Part of a small language model's weights.
Size: 12 layers, width 96, 2 heads of 64, MLP 384 tanh GELU, vocabulary 5935, 2.12M parameters.
Training: a variant of Muon for these matrices, 135M tokens, 8210 steps.
Each number is 50 + 12 x the weight over its row's rms, rounded and kept within 0 to 99. Layers, rows and columns count from 0. The size before them is the row's rms in percent of the matrix's.

# layer 7 MLP up, 384x96, rms 0.0679, rows 194-230, columns 0-95
099:39 83 38 55 47 63 60 64 40 41 69 52 50 49 49 46 67 49 57 36 61 29 74 51 78 50 36 65 79 39 32 47 35 38 41 52 54 59 40 50 53 56 29 46 42 28 50 54 36 63 43 35 50 43 59 79 43 25 48 50 64 40 52 43 58 56 47 57 46 48 70 39 58 60 28 54 48 46 57 40 58 45 62 58 56 37 60 40 49 39 57 41 64 64 55 50
116:49 60 40 42 48 56 60 43 71 25 54 40 37 37 57 38 44 61 44 59 66 40 61 42 70 36 36 38 39 43 66 56 42 34 35 36 41 34 64 40 55 40 31 71 56 22 43 16 40 53 40 58 49 41 52 52 50 84 58 53 48 56 47 57 64 59 39 71 51 43 50 62 55 41 56 49 58 51 52 64 60 80 41 34 50 44 50 48 50 65 65 49 40 60 49 51
110:52 51 52 19 42 43 56 47 58 61 59 42 37 69 62 58 22 46 37 52 38 50 58 58 28 51 60 59 66 57 60 61 54 58 61 40 58 39 72 65 51 62 30 34 56 51 56 56 45 47 55 65 26 43 41 37 47 33 54 79 54 64 54 43 56 54 47 45 41 22 44 52 27 38 63 46 60 25 62 34 49 44 56 57 48 43 51 69 54 56 45 46 48 46 69 72
087:48 57 60 54 54 30 56 54 54 59 50 66 35 34 63 33 60 40 62 59 51 24 55 19 45 64 56 43 71 12 54 43 60 44 56 38 51 64 34 41 55 49 60 54 50 57 42 62 54 40 53 29 54 64 32 34 46 68 47 56 68 61 39 44 53 49 78 63 72 35 48 44 46 58 56 43 46 56 39 50 58 39 50 56 39 72 42 60 38 58 61 39 59 55 38 65
102:46 35 58 77 78 55 42 43 37 54 56 30 36 20 56 37 78 55 46 62 42 47 42 38 33 54 43 47 36 27 37 57 57 44 52 39 42 59 43 58 43 45 37 69 65 43 45 44 56 58 56 35 79 41 22 44 51 56 53 63 47 62 46 58 57 56 55 55 56 49 50 53 44 62 56 44 53 62 48 42 64 40 65 55 32 71 24 58 67 53 56 40 46 62 59 58
089:65 41 53 66 36 48 49 59 62 40 55 59 42 60 56 59 56 51 43 57 47 49 36 58 41 39 32 49 58 53 44 64 57 49 31 34 68 52 31 40 53 25 21 72 42 45 38 34 60 30 62 38 57 56 53 41 38 51 52 58 43 45 46 40 57 45 60 84 50 60 72 23 56 75 50 52 51 69 54 27 44 55 59 56 41 61 31 41 40 58 43 42 63 51 62 32
116:58 51 41 51 48 33 30 28 44 39 63 56 48 37 58 54 49 64 37 58 68 63 51 34 57 32 44 55 58 37 33 51 58 52 43 54 44 36 71 62 58 52 42 33 69 23 57 33 53 53 52 44 28 32 47 58 58 31 48 55 41 86 46 53 58 45 54 50 71 57 69 42 61 62 48 57 55 57 50 60 50 70 54 69 50 75 34 52 60 38 38 42 55 55 32 58
109:42 48 48 40 54 43 52 58 50 41 50 49 26 41 41 50 46 57 47 75 49 67 65 43 39 45 42 64 54 29 79 48 48 59 34 36 64 43 69 61 56 31 41 67 39 44 62 57 40 46 66 63 44 57 65 62 40 53 38 59 19 60 55 51 71 59 51 42 48 60 44 45 21 47 59 26 37 50 26 27 50 62 51 52 45 72 54 59 47 59 43 46 49 61 49 69
115:49 51 45 47 41 49 49 39 50 40 54 54 62 41 49 50 49 32 53 50 58 31 63 74 69 44 44 39 62 43 50 51 52 51 29 42 28 31 29 69 60 51 64 52 40 26 56 69 42 41 45 57 57 55 42 60 45 43 61 56 50 47 21 46 50 55 61 65 38 42 58 65 37 57 52 51 50 48 55 62 59 81 59 43 56 50 08 67 63 62 56 55 79 52 44 45
116:56 56 48 26 35 58 36 28 61 41 62 45 48 41 35 73 37 56 35 46 49 43 79 68 58 46 51 44 61 31 38 55 75 72 44 61 49 20 47 58 67 74 32 54 37 32 66 41 60 47 32 49 53 60 66 63 41 48 42 32 54 46 52 50 48 47 49 52 54 65 52 53 34 44 76 54 49 37 42 55 48 62 46 49 39 61 58 44 38 49 38 53 48 46 49 73
086:44 62 52 34 41 60 39 47 46 45 41 35 36 52 47 55 63 44 65 51 56 43 16 60 51 58 57 52 38 54 50 48 51 43 49 44 47 80 48 68 53 64 53 45 40 40 56 66 41 75 56 56 45 29 60 53 54 67 49 28 49 47 32 04 80 49 52 43 58 31 41 38 62 57 81 58 51 50 53 48 52 51 47 58 44 62 55 64 33 38 45 50 49 48 57 59
128:39 45 51 49 31 37 67 26 58 45 58 72 08 51 46 59 62 58 36 57 59 47 55 51 42 34 39 60 39 62 60 62 33 59 34 30 45 47 51 56 58 31 52 65 55 51 55 38 43 56 33 54 62 46 51 42 32 41 29 65 37 66 46 62 43 49 57 46 57 60 55 56 26 59 63 54 53 65 61 47 60 68 59 37 63 72 32 53 49 64 34 45 51 46 67 44
090:39 59 61 37 32 42 57 30 37 52 72 49 41 50 36 42 44 77 43 57 45 59 33 34 74 56 45 39 55 41 50 51 61 64 52 60 65 33 37 68 62 44 50 57 49 52 35 49 61 49 53 45 43 43 36 47 58 29 42 44 35 67 62 61 59 55 44 49 43 57 43 72 58 43 73 43 44 72 65 34 57 60 44 60 59 49 59 63 45 58 35 54 20 62 66 76
116:68 54 30 48 53 32 64 58 64 48 62 54 42 27 47 53 55 26 33 61 74 59 52 63 34 51 62 74 48 22 39 51 51 50 64 56 52 58 52 55 57 36 49 55 50 31 48 48 61 67 36 34 56 69 36 86 55 52 36 42 66 53 34 37 48 49 48 43 47 37 65 31 44 48 45 27 63 50 58 46 49 62 60 55 56 39 33 38 38 48 47 59 49 63 42 57
099:59 55 57 69 39 54 40 48 45 50 77 39 43 51 46 46 59 39 64 50 47 49 68 77 57 49 44 52 58 41 19 70 54 32 25 62 40 49 58 66 45 34 42 50 35 49 55 45 52 57 73 45 52 41 32 55 58 38 55 33 61 31 43 48 26 36 54 46 45 20 47 41 65 60 51 53 59 45 85 49 55 55 58 48 63 49 45 50 43 65 32 67 49 45 48 60
116:36 57 48 34 48 55 43 44 22 57 53 69 29 32 42 51 48 45 64 39 46 40 75 43 58 66 47 55 66 57 47 51 59 37 38 39 49 35 71 61 59 54 51 39 53 58 54 58 35 43 50 62 44 25 52 59 50 63 51 39 72 78 50 44 43 44 60 21 57 55 51 84 70 52 62 51 79 55 30 43 57 48 44 45 43 58 55 36 47 43 42 47 61 56 39 46
096:53 58 29 57 53 69 30 48 48 44 68 54 47 43 51 58 41 62 62 42 53 45 76 60 49 53 35 67 41 45 74 65 45 53 48 52 50 59 50 53 54 20 48 46 45 51 63 48 45 42 46 64 46 42 33 82 52 70 50 49 65 35 57 42 46 49 44 29 21 41 69 48 31 44 71 58 62 36 41 58 80 43 47 34 62 43 40 49 58 56 54 32 50 36 52 53
093:43 39 35 39 28 52 66 46 60 27 69 39 32 36 55 35 49 51 56 39 66 63 61 34 63 26 58 56 40 43 28 62 54 38 49 51 19 58 62 72 52 61 40 36 39 40 47 44 47 54 54 79 44 41 50 60 64 73 67 40 53 59 37 52 40 66 56 27 59 59 48 63 64 32 50 47 57 44 53 54 45 47 42 48 48 46 42 49 72 48 42 63 60 50 35 51
099:34 65 54 52 78 41 54 43 46 73 64 43 53 56 41 60 43 53 52 47 72 38 59 57 34 53 48 56 46 52 58 58 50 54 45 58 50 56 48 29 61 48 42 46 43 48 65 61 38 52 57 50 62 37 36 67 57 59 56 64 59 53 29 30 31 73 44 21 37 62 68 63 46 59 56 37 45 42 37 54 37 60 22 56 61 48 46 57 51 58 19 74 42 46 33 64
099:60 48 41 72 55 39 55 36 56 46 51 43 61 29 56 58 51 37 57 42 50 46 55 60 56 42 40 41 85 46 39 39 35 29 57 46 56 49 55 53 52 74 63 57 20 51 63 46 43 58 39 44 57 62 43 56 62 30 18 59 61 52 49 43 43 47 69 43 54 62 40 79 42 52 65 43 33 56 61 55 61 53 66 26 73 45 35 28 50 50 49 49 43 51 39 51
089:72 67 37 45 36 65 57 51 40 32 59 64 62 53 44 47 46 31 63 49 58 56 53 80 54 49 36 51 49 77 38 57 60 36 53 38 29 81 49 41 62 60 39 58 21 51 46 54 61 63 59 42 43 51 37 63 49 23 35 38 56 44 27 38 55 52 60 53 60 59 51 50 47 59 39 45 44 42 54 33 40 46 43 49 60 37 50 70 67 47 41 58 46 35 65 37
108:51 39 40 49 44 53 62 25 51 56 68 35 53 35 69 77 20 59 51 39 62 53 66 53 62 31 56 41 49 42 46 61 42 44 54 62 37 59 42 70 53 53 49 32 47 53 55 47 38 63 47 38 56 38 65 62 42 46 56 56 47 62 40 62 42 40 35 44 41 29 47 37 41 56 53 26 29 78 49 52 54 71 26 54 48 69 65 71 41 53 47 41 39 47 62 60
084:59 68 42 44 39 48 50 54 44 45 70 59 23 54 53 77 62 69 54 60 61 50 58 49 36 51 30 59 52 51 69 47 46 63 47 64 57 34 42 41 46 53 46 42 44 49 30 56 39 19 62 45 49 43 50 56 32 48 45 55 68 52 47 61 61 33 61 37 42 66 61 70 34 47 52 59 52 73 58 36 59 36 40 59 61 27 21 59 56 62 43 51 38 25 52 55
097:42 73 53 52 48 67 45 52 31 28 51 41 46 21 34 54 49 55 25 33 60 56 51 69 59 56 33 59 42 46 64 75 56 52 56 44 54 41 44 67 61 62 64 48 36 46 65 41 49 50 74 68 42 46 34 35 42 53 56 68 52 53 47 48 61 59 54 41 63 58 52 53 26 41 65 33 36 60 50 40 60 71 53 52 65 35 54 44 47 15 54 42 46 44 56 60
099:48 34 41 48 49 61 48 40 43 46 59 41 64 48 40 49 48 44 44 51 58 48 43 39 76 28 52 53 61 28 49 44 42 43 53 25 39 54 81 51 68 66 46 39 57 45 62 59 48 82 42 50 50 58 45 62 40 47 54 57 54 47 58 50 50 39 32 44 73 54 46 79 51 47 40 63 39 39 28 51 74 90 42 42 48 60 47 47 67 54 38 44 50 32 50 59
102:57 69 29 34 68 36 59 44 36 46 71 65 46 26 46 50 36 44 62 68 77 48 62 68 55 49 58 58 49 44 49 41 42 66 55 47 66 43 74 57 66 55 52 46 62 28 39 49 52 41 17 56 28 68 49 54 71 40 43 63 63 42 47 52 37 50 55 53 34 45 53 53 40 48 61 41 34 59 51 43 41 60 45 40 37 51 48 54 40 28 51 38 48 30 46 32
103:48 44 54 46 75 47 64 42 57 54 53 38 39 51 63 78 67 53 42 59 53 27 47 48 55 43 42 68 28 72 43 38 36 47 48 33 69 33 39 49 49 48 49 71 52 28 67 48 27 51 71 54 61 44 72 66 29 38 50 62 57 62 50 61 44 57 55 45 43 45 41 57 47 48 50 46 39 55 48 45 60 49 63 40 56 52 55 64 31 49 29 74 45 24 43 42
091:55 60 58 54 41 46 51 70 56 44 39 53 58 46 78 56 49 43 56 32 27 15 57 39 68 70 46 54 45 53 60 58 48 46 73 44 57 41 44 62 74 67 37 56 34 67 33 38 52 60 59 61 63 45 28 37 43 51 44 57 39 46 43 39 55 44 52 51 50 48 40 53 41 42 69 61 51 60 35 50 45 44 35 51 58 63 23 65 34 50 62 43 45 72 63 71
101:42 70 66 63 61 66 51 42 50 44 49 32 31 44 65 41 55 53 67 40 33 41 60 44 33 58 20 41 74 34 62 69 40 53 52 55 48 55 38 53 60 54 36 61 43 57 28 35 29 35 63 54 56 42 49 81 71 47 40 60 42 50 65 49 54 52 55 62 43 62 64 49 63 33 33 38 57 55 41 54 61 50 44 60 61 40 43 51 44 48 37 30 65 46 43 68
099:38 69 57 34 41 53 39 59 26 49 68 74 66 41 54 60 38 56 58 49 50 37 49 37 53 64 48 55 52 50 38 58 37 49 48 60 45 73 46 35 31 48 47 46 24 42 57 42 39 38 51 59 48 76 65 78 53 44 53 51 42 35 55 36 48 33 26 45 43 56 34 66 65 45 48 16 64 33 41 44 63 59 46 46 53 55 50 49 57 60 50 71 57 56 66 49
116:56 51 30 37 50 48 66 64 69 62 34 50 55 46 56 63 65 22 33 46 58 50 31 51 56 54 43 52 55 52 48 35 57 48 50 38 44 59 52 43 51 61 45 67 65 33 55 49 53 29 40 53 49 51 69 49 25 47 37 49 46 67 33 52 40 49 45 21 46 53 35 84 51 61 82 45 32 65 42 51 61 63 67 45 59 60 44 51 33 47 72 48 43 51 41 55
114:40 45 41 83 39 68 62 50 39 31 54 50 60 63 35 46 39 39 46 53 57 59 44 40 30 52 53 42 43 43 33 59 67 36 53 49 37 33 58 50 43 56 57 60 30 39 69 54 47 30 79 37 49 45 47 47 56 46 55 38 64 32 33 59 60 45 67 35 55 61 66 67 47 77 61 35 52 54 44 32 71 51 53 51 65 52 45 66 68 38 45 46 69 51 59 47
088:50 42 63 39 32 54 46 48 50 41 57 41 06 54 51 50 76 56 49 56 42 42 34 39 44 57 48 40 48 67 46 45 45 40 71 56 61 45 55 51 63 54 45 55 54 50 41 35 53 51 66 52 57 52 52 55 51 61 44 44 49 68 60 25 59 60 74 50 76 26 57 64 44 47 41 54 48 72 32 54 55 46 55 43 56 53 49 54 14 55 32 27 60 43 67 38
101:44 43 51 37 30 58 66 55 48 32 51 48 54 30 60 58 54 63 41 35 49 39 60 57 55 42 27 53 67 47 38 38 57 55 45 46 62 59 55 55 73 48 30 63 68 52 46 47 45 45 65 57 53 45 47 48 30 54 58 45 59 67 53 55 35 39 46 32 53 59 71 54 57 50 53 84 60 41 23 65 55 59 65 28 65 78 39 52 67 46 34 64 55 32 55 42
088:41 42 42 61 62 61 37 54 64 49 52 35 16 43 40 42 57 52 35 52 50 45 47 43 38 41 51 69 47 19 80 52 42 44 50 50 69 46 56 33 49 49 50 62 62 54 50 51 48 32 60 61 70 56 57 69 66 49 53 52 36 64 66 32 58 48 52 56 55 56 67 38 43 62 52 53 29 79 27 47 59 48 45 63 46 54 39 54 48 48 43 23 46 39 76 52
103:57 46 60 66 42 28 45 28 34 32 52 46 38 36 38 39 38 53 31 46 82 40 62 71 66 57 34 50 53 51 60 50 58 52 56 50 35 18 66 72 67 75 56 42 34 63 62 28 50 43 49 63 43 42 47 52 40 29 58 51 58 53 41 50 48 51 56 52 46 49 39 69 53 54 56 47 53 53 70 52 41 71 31 39 46 42 38 68 56 45 45 58 39 56 60 42
098:57 61 52 63 33 38 20 47 64 50 46 48 51 51 62 49 56 57 31 39 52 55 44 42 52 42 45 65 47 43 42 24 69 48 55 49 45 47 54 72 32 41 35 41 46 52 47 44 34 64 27 66 42 48 50 68 25 38 63 61 61 41 40 50 39 59 48 38 73 57 47 52 42 61 53 61 64 58 80 26 61 48 65 56 58 67 65 58 52 62 55 49 29 61 73 45
# layer 7 MLP down (transposed), 384x96, rms 0.0681, rows 194-229, columns 0-95
123:44 11 45 28 37 49 29 43 69 65 41 63 35 58 62 37 38 65 45 44 47 45 64 58 49 43 38 71 46 67 53 50 33 41 48 46 64 49 43 49 58 63 62 34 50 56 44 55 50 47 58 47 39 50 49 53 52 68 63 45 57 39 55 43 76 73 47 60 70 65 55 51 46 45 48 43 57 34 45 61 63 48 38 47 38 75 43 78 39 37 54 58 26 44 48 42
129:54 61 44 58 43 47 35 45 65 65 42 28 27 60 57 54 45 58 62 38 41 47 75 51 44 78 48 26 51 40 51 52 46 50 42 29 39 40 57 53 48 28 36 65 31 39 42 57 47 59 44 28 41 46 65 56 50 69 72 39 61 57 46 68 52 43 59 49 60 55 67 38 44 60 33 42 55 50 46 53 65 56 39 60 29 60 58 63 44 51 37 56 34 80 67 41
091:57 59 38 55 40 73 46 62 23 65 59 64 57 45 45 22 59 51 45 47 78 24 33 32 58 67 61 48 47 55 56 54 31 41 44 54 69 49 52 49 77 46 62 59 55 32 73 36 63 55 43 28 58 40 60 50 56 56 60 43 56 35 38 59 32 43 43 66 37 50 60 53 49 50 51 29 41 44 33 38 49 63 62 48 57 67 64 62 40 46 57 52 53 51 53 39
087:68 55 42 54 28 67 52 51 43 53 34 42 61 46 55 59 37 37 50 72 47 56 54 59 44 30 57 56 53 54 37 56 42 60 53 47 60 25 64 48 56 38 40 50 34 37 57 27 40 56 47 63 70 58 54 51 49 38 59 54 59 35 61 63 63 95 41 41 18 60 65 54 51 50 49 55 82 57 51 56 38 54 49 51 47 32 47 39 47 42 34 36 39 56 60 59
093:57 60 36 26 34 62 46 60 44 45 34 60 58 46 53 40 66 35 64 59 48 49 35 45 47 32 35 38 60 51 70 50 44 64 69 56 59 72 55 32 51 67 64 37 32 62 64 66 34 53 64 59 38 45 77 43 65 42 41 45 51 53 50 62 35 60 51 54 48 42 44 27 28 50 40 43 33 53 59 52 53 46 52 62 57 31 79 28 40 56 56 56 42 63 48 39
087:33 62 43 56 72 44 37 50 29 58 36 47 50 41 36 53 40 60 59 49 24 44 68 31 60 55 49 46 74 49 44 54 45 57 65 59 45 44 58 52 54 81 61 51 66 66 78 60 44 57 40 68 38 32 44 62 74 48 49 38 54 53 30 59 51 36 42 43 48 42 53 71 34 32 34 32 47 49 49 53 53 46 52 52 54 43 71 68 42 32 52 47 32 46 38 44
119:52 48 55 56 62 63 48 56 54 37 61 46 51 37 41 47 51 40 42 34 92 77 50 40 56 60 52 60 53 42 47 33 61 58 37 57 65 44 66 49 39 50 64 46 43 36 52 35 54 49 59 26 49 54 48 55 47 69 57 33 44 41 53 43 38 31 53 35 50 33 45 33 54 75 54 41 39 35 36 63 52 76 58 31 29 54 47 52 33 57 61 66 63 73 44 55
088:56 66 31 54 42 44 39 59 62 71 50 28 69 39 49 37 45 61 55 52 73 46 39 39 48 51 49 47 52 58 55 56 48 53 65 72 32 43 41 54 43 58 41 59 52 71 54 36 68 56 18 57 50 51 31 75 56 58 44 13 61 56 28 60 53 44 37 46 55 60 59 47 42 55 43 52 52 66 42 69 41 36 48 67 62 44 33 48 55 39 50 64 27 46 47 48
117:66 71 56 30 38 41 40 40 42 60 50 62 60 40 31 53 65 47 65 50 39 23 69 51 37 47 73 41 37 63 49 43 61 58 49 58 42 26 20 85 45 39 64 54 54 49 36 36 62 57 55 54 63 48 51 52 62 61 44 41 41 39 43 50 44 48 52 51 42 42 67 58 62 70 32 56 60 54 37 54 46 57 61 45 41 60 43 54 61 67 62 44 55 41 35 25
110:31 44 42 57 54 42 38 51 37 50 52 39 53 51 36 41 73 46 45 55 53 41 58 66 51 41 47 68 52 51 48 36 51 34 76 50 38 31 86 69 45 58 45 45 36 62 52 64 56 16 58 54 60 54 44 60 43 49 45 49 53 36 19 44 49 56 61 50 52 57 55 47 36 71 54 43 69 62 43 50 37 42 61 49 67 63 53 27 56 68 42 63 27 49 33 43
094:33 49 56 60 62 56 68 55 58 41 38 57 65 61 62 29 41 53 76 39 61 58 35 55 57 24 70 42 57 54 50 71 61 48 51 52 38 52 60 49 53 21 54 54 45 45 31 69 46 45 32 56 28 36 51 58 36 49 37 43 34 39 59 38 46 44 53 38 55 82 55 66 40 36 39 50 52 48 58 35 38 69 62 38 54 48 62 45 73 58 45 38 58 66 44 53
106:54 33 59 67 47 29 60 27 64 44 72 43 29 38 52 47 48 50 45 68 47 54 66 54 53 65 30 60 61 34 52 57 43 60 41 42 63 64 40 52 69 68 47 51 40 46 63 56 28 44 46 58 38 49 48 60 52 34 45 33 37 42 46 56 53 52 32 41 60 66 70 53 29 67 57 46 43 66 43 48 75 79 61 21 49 63 37 48 48 40 53 45 49 60 56 52
091:50 53 54 47 51 66 48 58 62 39 45 73 60 51 61 46 54 36 56 56 60 44 65 47 22 28 70 18 48 54 39 61 44 54 62 53 40 60 54 37 65 62 51 58 31 48 61 49 46 47 67 45 49 54 47 45 51 50 74 26 49 48 62 26 33 47 62 42 40 50 51 37 52 63 52 73 50 66 31 47 35 49 62 40 69 32 26 38 52 48 38 25 60 49 39 49
110:41 24 45 31 67 77 50 44 46 54 33 50 61 49 41 49 60 45 45 51 55 52 35 51 32 52 64 52 61 64 49 76 72 40 55 51 35 41 59 49 39 45 59 54 54 64 72 62 31 47 21 69 70 44 56 47 67 44 31 40 57 55 33 53 48 46 25 41 71 39 48 68 42 47 64 33 45 58 46 31 56 51 50 54 38 66 55 45 43 58 55 46 62 59 66 33
081:45 45 48 47 53 49 91 48 71 59 70 39 50 63 52 56 32 61 52 51 49 68 53 33 39 41 54 58 42 53 48 40 39 60 44 67 46 65 47 56 44 25 50 51 53 52 77 47 34 60 36 43 50 44 79 43 48 61 48 41 48 50 49 43 53 50 52 52 38 46 49 78 36 20 54 41 35 51 33 35 58 71 28 42 52 68 45 56 46 33 56 39 58 45 69 57
105:33 39 69 43 56 77 50 57 31 43 45 26 44 41 52 51 46 33 67 69 34 53 48 37 58 59 69 44 48 42 56 73 62 47 61 52 62 57 57 56 48 54 47 48 54 42 60 60 67 40 42 70 51 45 51 27 51 70 37 32 41 68 39 55 80 44 37 44 66 59 31 63 51 39 47 28 46 49 40 41 52 42 55 51 60 64 39 31 54 41 48 44 58 59 27 30
112:47 61 46 24 56 48 45 29 32 44 25 53 41 55 67 29 46 68 66 54 56 45 57 27 20 40 42 58 63 55 59 53 66 61 63 52 50 71 59 55 43 43 50 59 37 36 60 43 48 67 52 48 49 58 57 35 70 43 67 55 38 26 54 34 45 65 61 64 42 45 64 51 59 45 30 46 63 49 64 61 39 40 52 40 67 46 31 54 48 69 45 38 57 57 37 60
107:42 45 34 51 66 50 53 64 53 50 77 59 42 61 54 65 63 34 51 83 75 53 41 39 37 47 48 49 47 44 53 42 41 43 30 61 54 40 29 70 41 46 60 53 55 49 66 33 49 43 60 28 48 59 78 59 65 56 79 57 39 38 42 50 24 38 58 55 71 39 43 35 59 44 48 53 59 40 60 40 42 39 43 54 49 53 45 36 54 53 48 41 61 73 37 57
107:73 52 50 46 65 61 32 43 55 49 27 53 45 46 30 63 44 69 45 48 49 42 41 48 40 53 47 58 42 47 72 36 51 60 64 53 51 55 51 72 37 50 52 41 66 62 50 54 37 42 62 56 35 41 49 33 63 55 73 60 46 56 64 49 52 26 58 26 48 55 46 73 51 70 15 36 42 37 54 50 66 36 22 51 66 49 54 59 40 65 48 67 40 41 51 53
098:33 41 70 62 61 55 38 62 37 33 39 51 52 46 71 36 45 68 51 56 38 33 41 29 59 47 51 48 51 47 62 59 64 54 42 42 44 77 20 40 57 65 65 42 56 66 51 55 56 52 32 56 51 62 37 26 65 56 36 67 35 66 54 69 49 36 47 44 53 57 65 70 46 45 63 73 46 60 64 54 62 35 50 45 48 29 49 37 62 60 39 41 33 56 45 48
085:56 51 48 62 46 45 53 44 36 51 29 56 56 48 61 55 44 65 50 37 48 37 62 54 35 54 75 51 43 38 51 70 57 64 36 37 53 69 45 52 46 45 75 71 77 45 45 39 55 61 49 56 55 55 42 62 64 34 67 25 58 85 43 57 47 37 42 70 45 54 49 48 46 55 54 70 49 59 31 37 54 36 37 52 27 49 63 33 53 36 66 49 62 39 47 31
097:36 62 49 75 55 50 57 70 50 57 60 42 45 44 56 46 37 29 38 43 40 52 43 54 55 61 41 54 27 48 48 56 42 56 31 56 54 51 59 55 45 20 48 23 52 54 65 70 39 45 75 60 61 52 58 50 69 40 24 47 48 34 50 49 26 58 54 51 35 40 44 50 56 70 45 60 53 65 56 82 41 54 43 44 64 59 57 29 46 55 40 42 34 47 57 73
099:46 55 78 52 72 44 50 62 74 49 41 31 64 55 45 39 44 38 55 59 35 56 52 51 65 54 59 32 32 53 43 67 32 36 48 36 55 50 40 68 51 42 55 68 46 47 55 43 66 60 62 58 52 37 48 52 41 66 30 50 40 58 66 38 33 48 57 56 64 59 39 36 49 56 19 32 41 46 40 41 26 63 56 38 45 48 56 63 44 45 69 67 52 72 31 56
106:28 54 57 46 71 43 35 55 43 38 43 63 46 64 34 58 40 38 69 59 38 32 44 57 58 45 53 39 77 60 58 44 56 43 42 44 42 64 34 59 54 47 53 56 62 35 27 44 58 52 41 40 64 65 47 27 60 44 52 54 71 60 73 42 61 46 38 53 68 26 64 56 43 30 34 47 71 50 52 46 61 35 61 33 59 37 54 57 39 54 49 38 79 61 49 48
099:43 32 44 72 27 13 49 45 53 45 68 32 48 62 58 48 44 58 25 60 39 49 49 61 59 59 42 42 71 59 73 48 57 36 35 42 47 42 50 59 42 37 50 47 72 63 46 53 59 40 56 54 76 41 30 37 41 46 79 60 69 18 39 53 51 44 52 50 55 42 59 58 62 54 47 59 46 53 49 48 51 72 63 47 45 39 53 47 46 49 40 38 49 49 44 66
096:54 74 60 71 43 40 59 62 56 57 34 44 48 52 56 51 33 37 63 48 43 27 41 41 56 58 50 50 47 73 64 41 44 48 41 70 36 64 59 47 71 39 31 40 35 43 57 53 45 62 36 68 74 67 47 53 58 26 39 64 63 39 47 56 56 45 58 34 71 54 68 58 66 44 61 43 40 59 56 47 57 27 30 62 53 49 66 37 57 60 32 40 49 52 54 34
097:57 67 44 56 56 37 31 66 50 45 53 61 42 49 49 69 29 45 52 65 45 47 49 70 24 42 55 53 55 50 46 49 49 49 57 52 52 66 32 54 59 68 63 42 50 45 40 70 61 58 54 39 32 56 52 57 47 59 51 40 55 40 67 33 66 52 59 47 45 52 48 57 41 69 01 52 52 73 48 42 21 52 62 56 38 27 35 43 52 40 43 39 40 56 69 45
096:52 22 45 50 57 68 47 48 37 65 63 67 44 45 29 37 53 46 48 56 62 45 46 47 39 38 57 35 53 44 60 54 76 59 32 54 55 55 66 46 35 34 69 44 56 45 47 51 42 55 48 41 25 52 60 55 73 51 58 48 56 32 54 46 57 78 33 64 47 54 65 40 57 74 26 39 49 59 49 40 62 46 60 38 55 25 51 35 66 50 31 42 58 26 38 55
110:64 41 48 63 66 40 46 69 67 68 53 55 39 61 47 49 47 63 47 49 52 56 64 77 63 45 55 38 56 58 43 32 49 43 50 44 52 64 58 54 48 66 27 58 45 47 61 69 64 41 52 26 43 64 18 45 30 64 41 48 54 53 45 46 61 42 41 59 78 63 46 35 46 60 27 70 73 44 57 64 37 46 41 60 52 28 60 49 36 49 43 59 33 45 57 37
101:57 58 46 57 43 36 41 45 44 39 39 30 49 49 55 69 62 57 28 55 34 61 62 50 42 64 56 48 54 36 60 50 60 32 54 56 59 52 42 62 37 60 64 41 40 80 44 39 57 51 50 29 68 64 45 53 43 43 72 46 36 55 42 37 57 38 51 58 53 82 40 51 60 57 49 49 49 48 64 41 44 18 49 39 49 36 62 51 51 28 55 54 65 53 65 89
104:47 63 44 45 49 46 61 59 45 64 45 35 44 57 55 40 58 54 25 54 64 56 29 49 51 74 34 75 37 51 37 50 60 46 51 33 45 41 48 51 45 78 41 80 46 52 63 40 46 45 56 51 44 53 45 77 50 25 27 39 57 52 43 61 33 68 52 16 47 62 40 42 45 53 65 62 53 56 39 47 72 61 54 48 63 58 34 52 39 54 62 37 45 59 38 63
108:46 56 36 65 40 42 50 54 24 55 38 45 53 49 58 52 33 62 74 57 58 34 42 32 19 58 70 43 53 65 42 62 31 45 34 50 70 57 75 51 57 30 58 26 48 46 56 40 45 34 54 36 68 55 56 42 35 65 71 43 52 57 37 44 53 46 47 52 54 52 49 48 49 56 61 45 36 55 73 55 51 52 50 48 35 34 45 45 47 63 68 79 34 63 48 46
091:53 73 41 56 61 35 65 57 48 58 64 56 57 18 61 22 36 53 44 44 53 58 77 62 52 59 58 58 56 36 46 61 43 68 42 40 49 47 44 32 34 59 49 59 44 58 45 53 35 43 46 50 48 65 30 32 45 36 56 55 50 28 55 65 47 49 40 60 26 62 41 32 65 46 41 45 44 44 75 43 40 80 38 55 56 34 53 67 52 53 54 62 44 58 35 49
096:59 45 62 63 67 48 58 43 64 31 57 56 36 38 66 47 52 44 46 44 55 61 51 43 62 53 72 56 36 51 41 70 50 69 39 49 28 65 58 33 61 52 73 46 51 49 55 60 67 36 52 50 37 64 23 15 42 35 58 44 66 40 47 52 63 32 60 62 57 46 49 53 41 48 45 41 57 36 74 73 55 51 33 37 48 38 56 35 67 52 34 40 57 46 37 53
092:35 60 58 56 42 43 55 60 40 40 46 52 76 49 45 30 43 54 63 47 42 41 63 73 71 31 56 39 47 64 49 43 51 58 55 57 56 51 60 46 52 49 55 57 58 36 39 54 34 59 55 33 40 42 45 26 24 66 28 35 42 52 14 60 55 54 56 60 32 45 24 63 50 55 65 56 64 46 68 40 47 60 64 63 48 34 58 54 58 34 53 73 57 59 38 52
089:49 61 46 55 54 51 56 36 62 39 31 57 58 38 40 19 71 37 43 37 58 53 34 72 61 64 66 56 38 39 25 38 62 55 47 52 63 47 57 21 65 37 55 63 66 40 45 45 58 50 51 55 57 41 45 37 43 54 59 28 45 41 77 63 59 38 35 53 47 42 41 59 63 53 41 63 29 38 59 56 38 66 45 56 61 54 64 34 41 58 67 62 37 65 58 46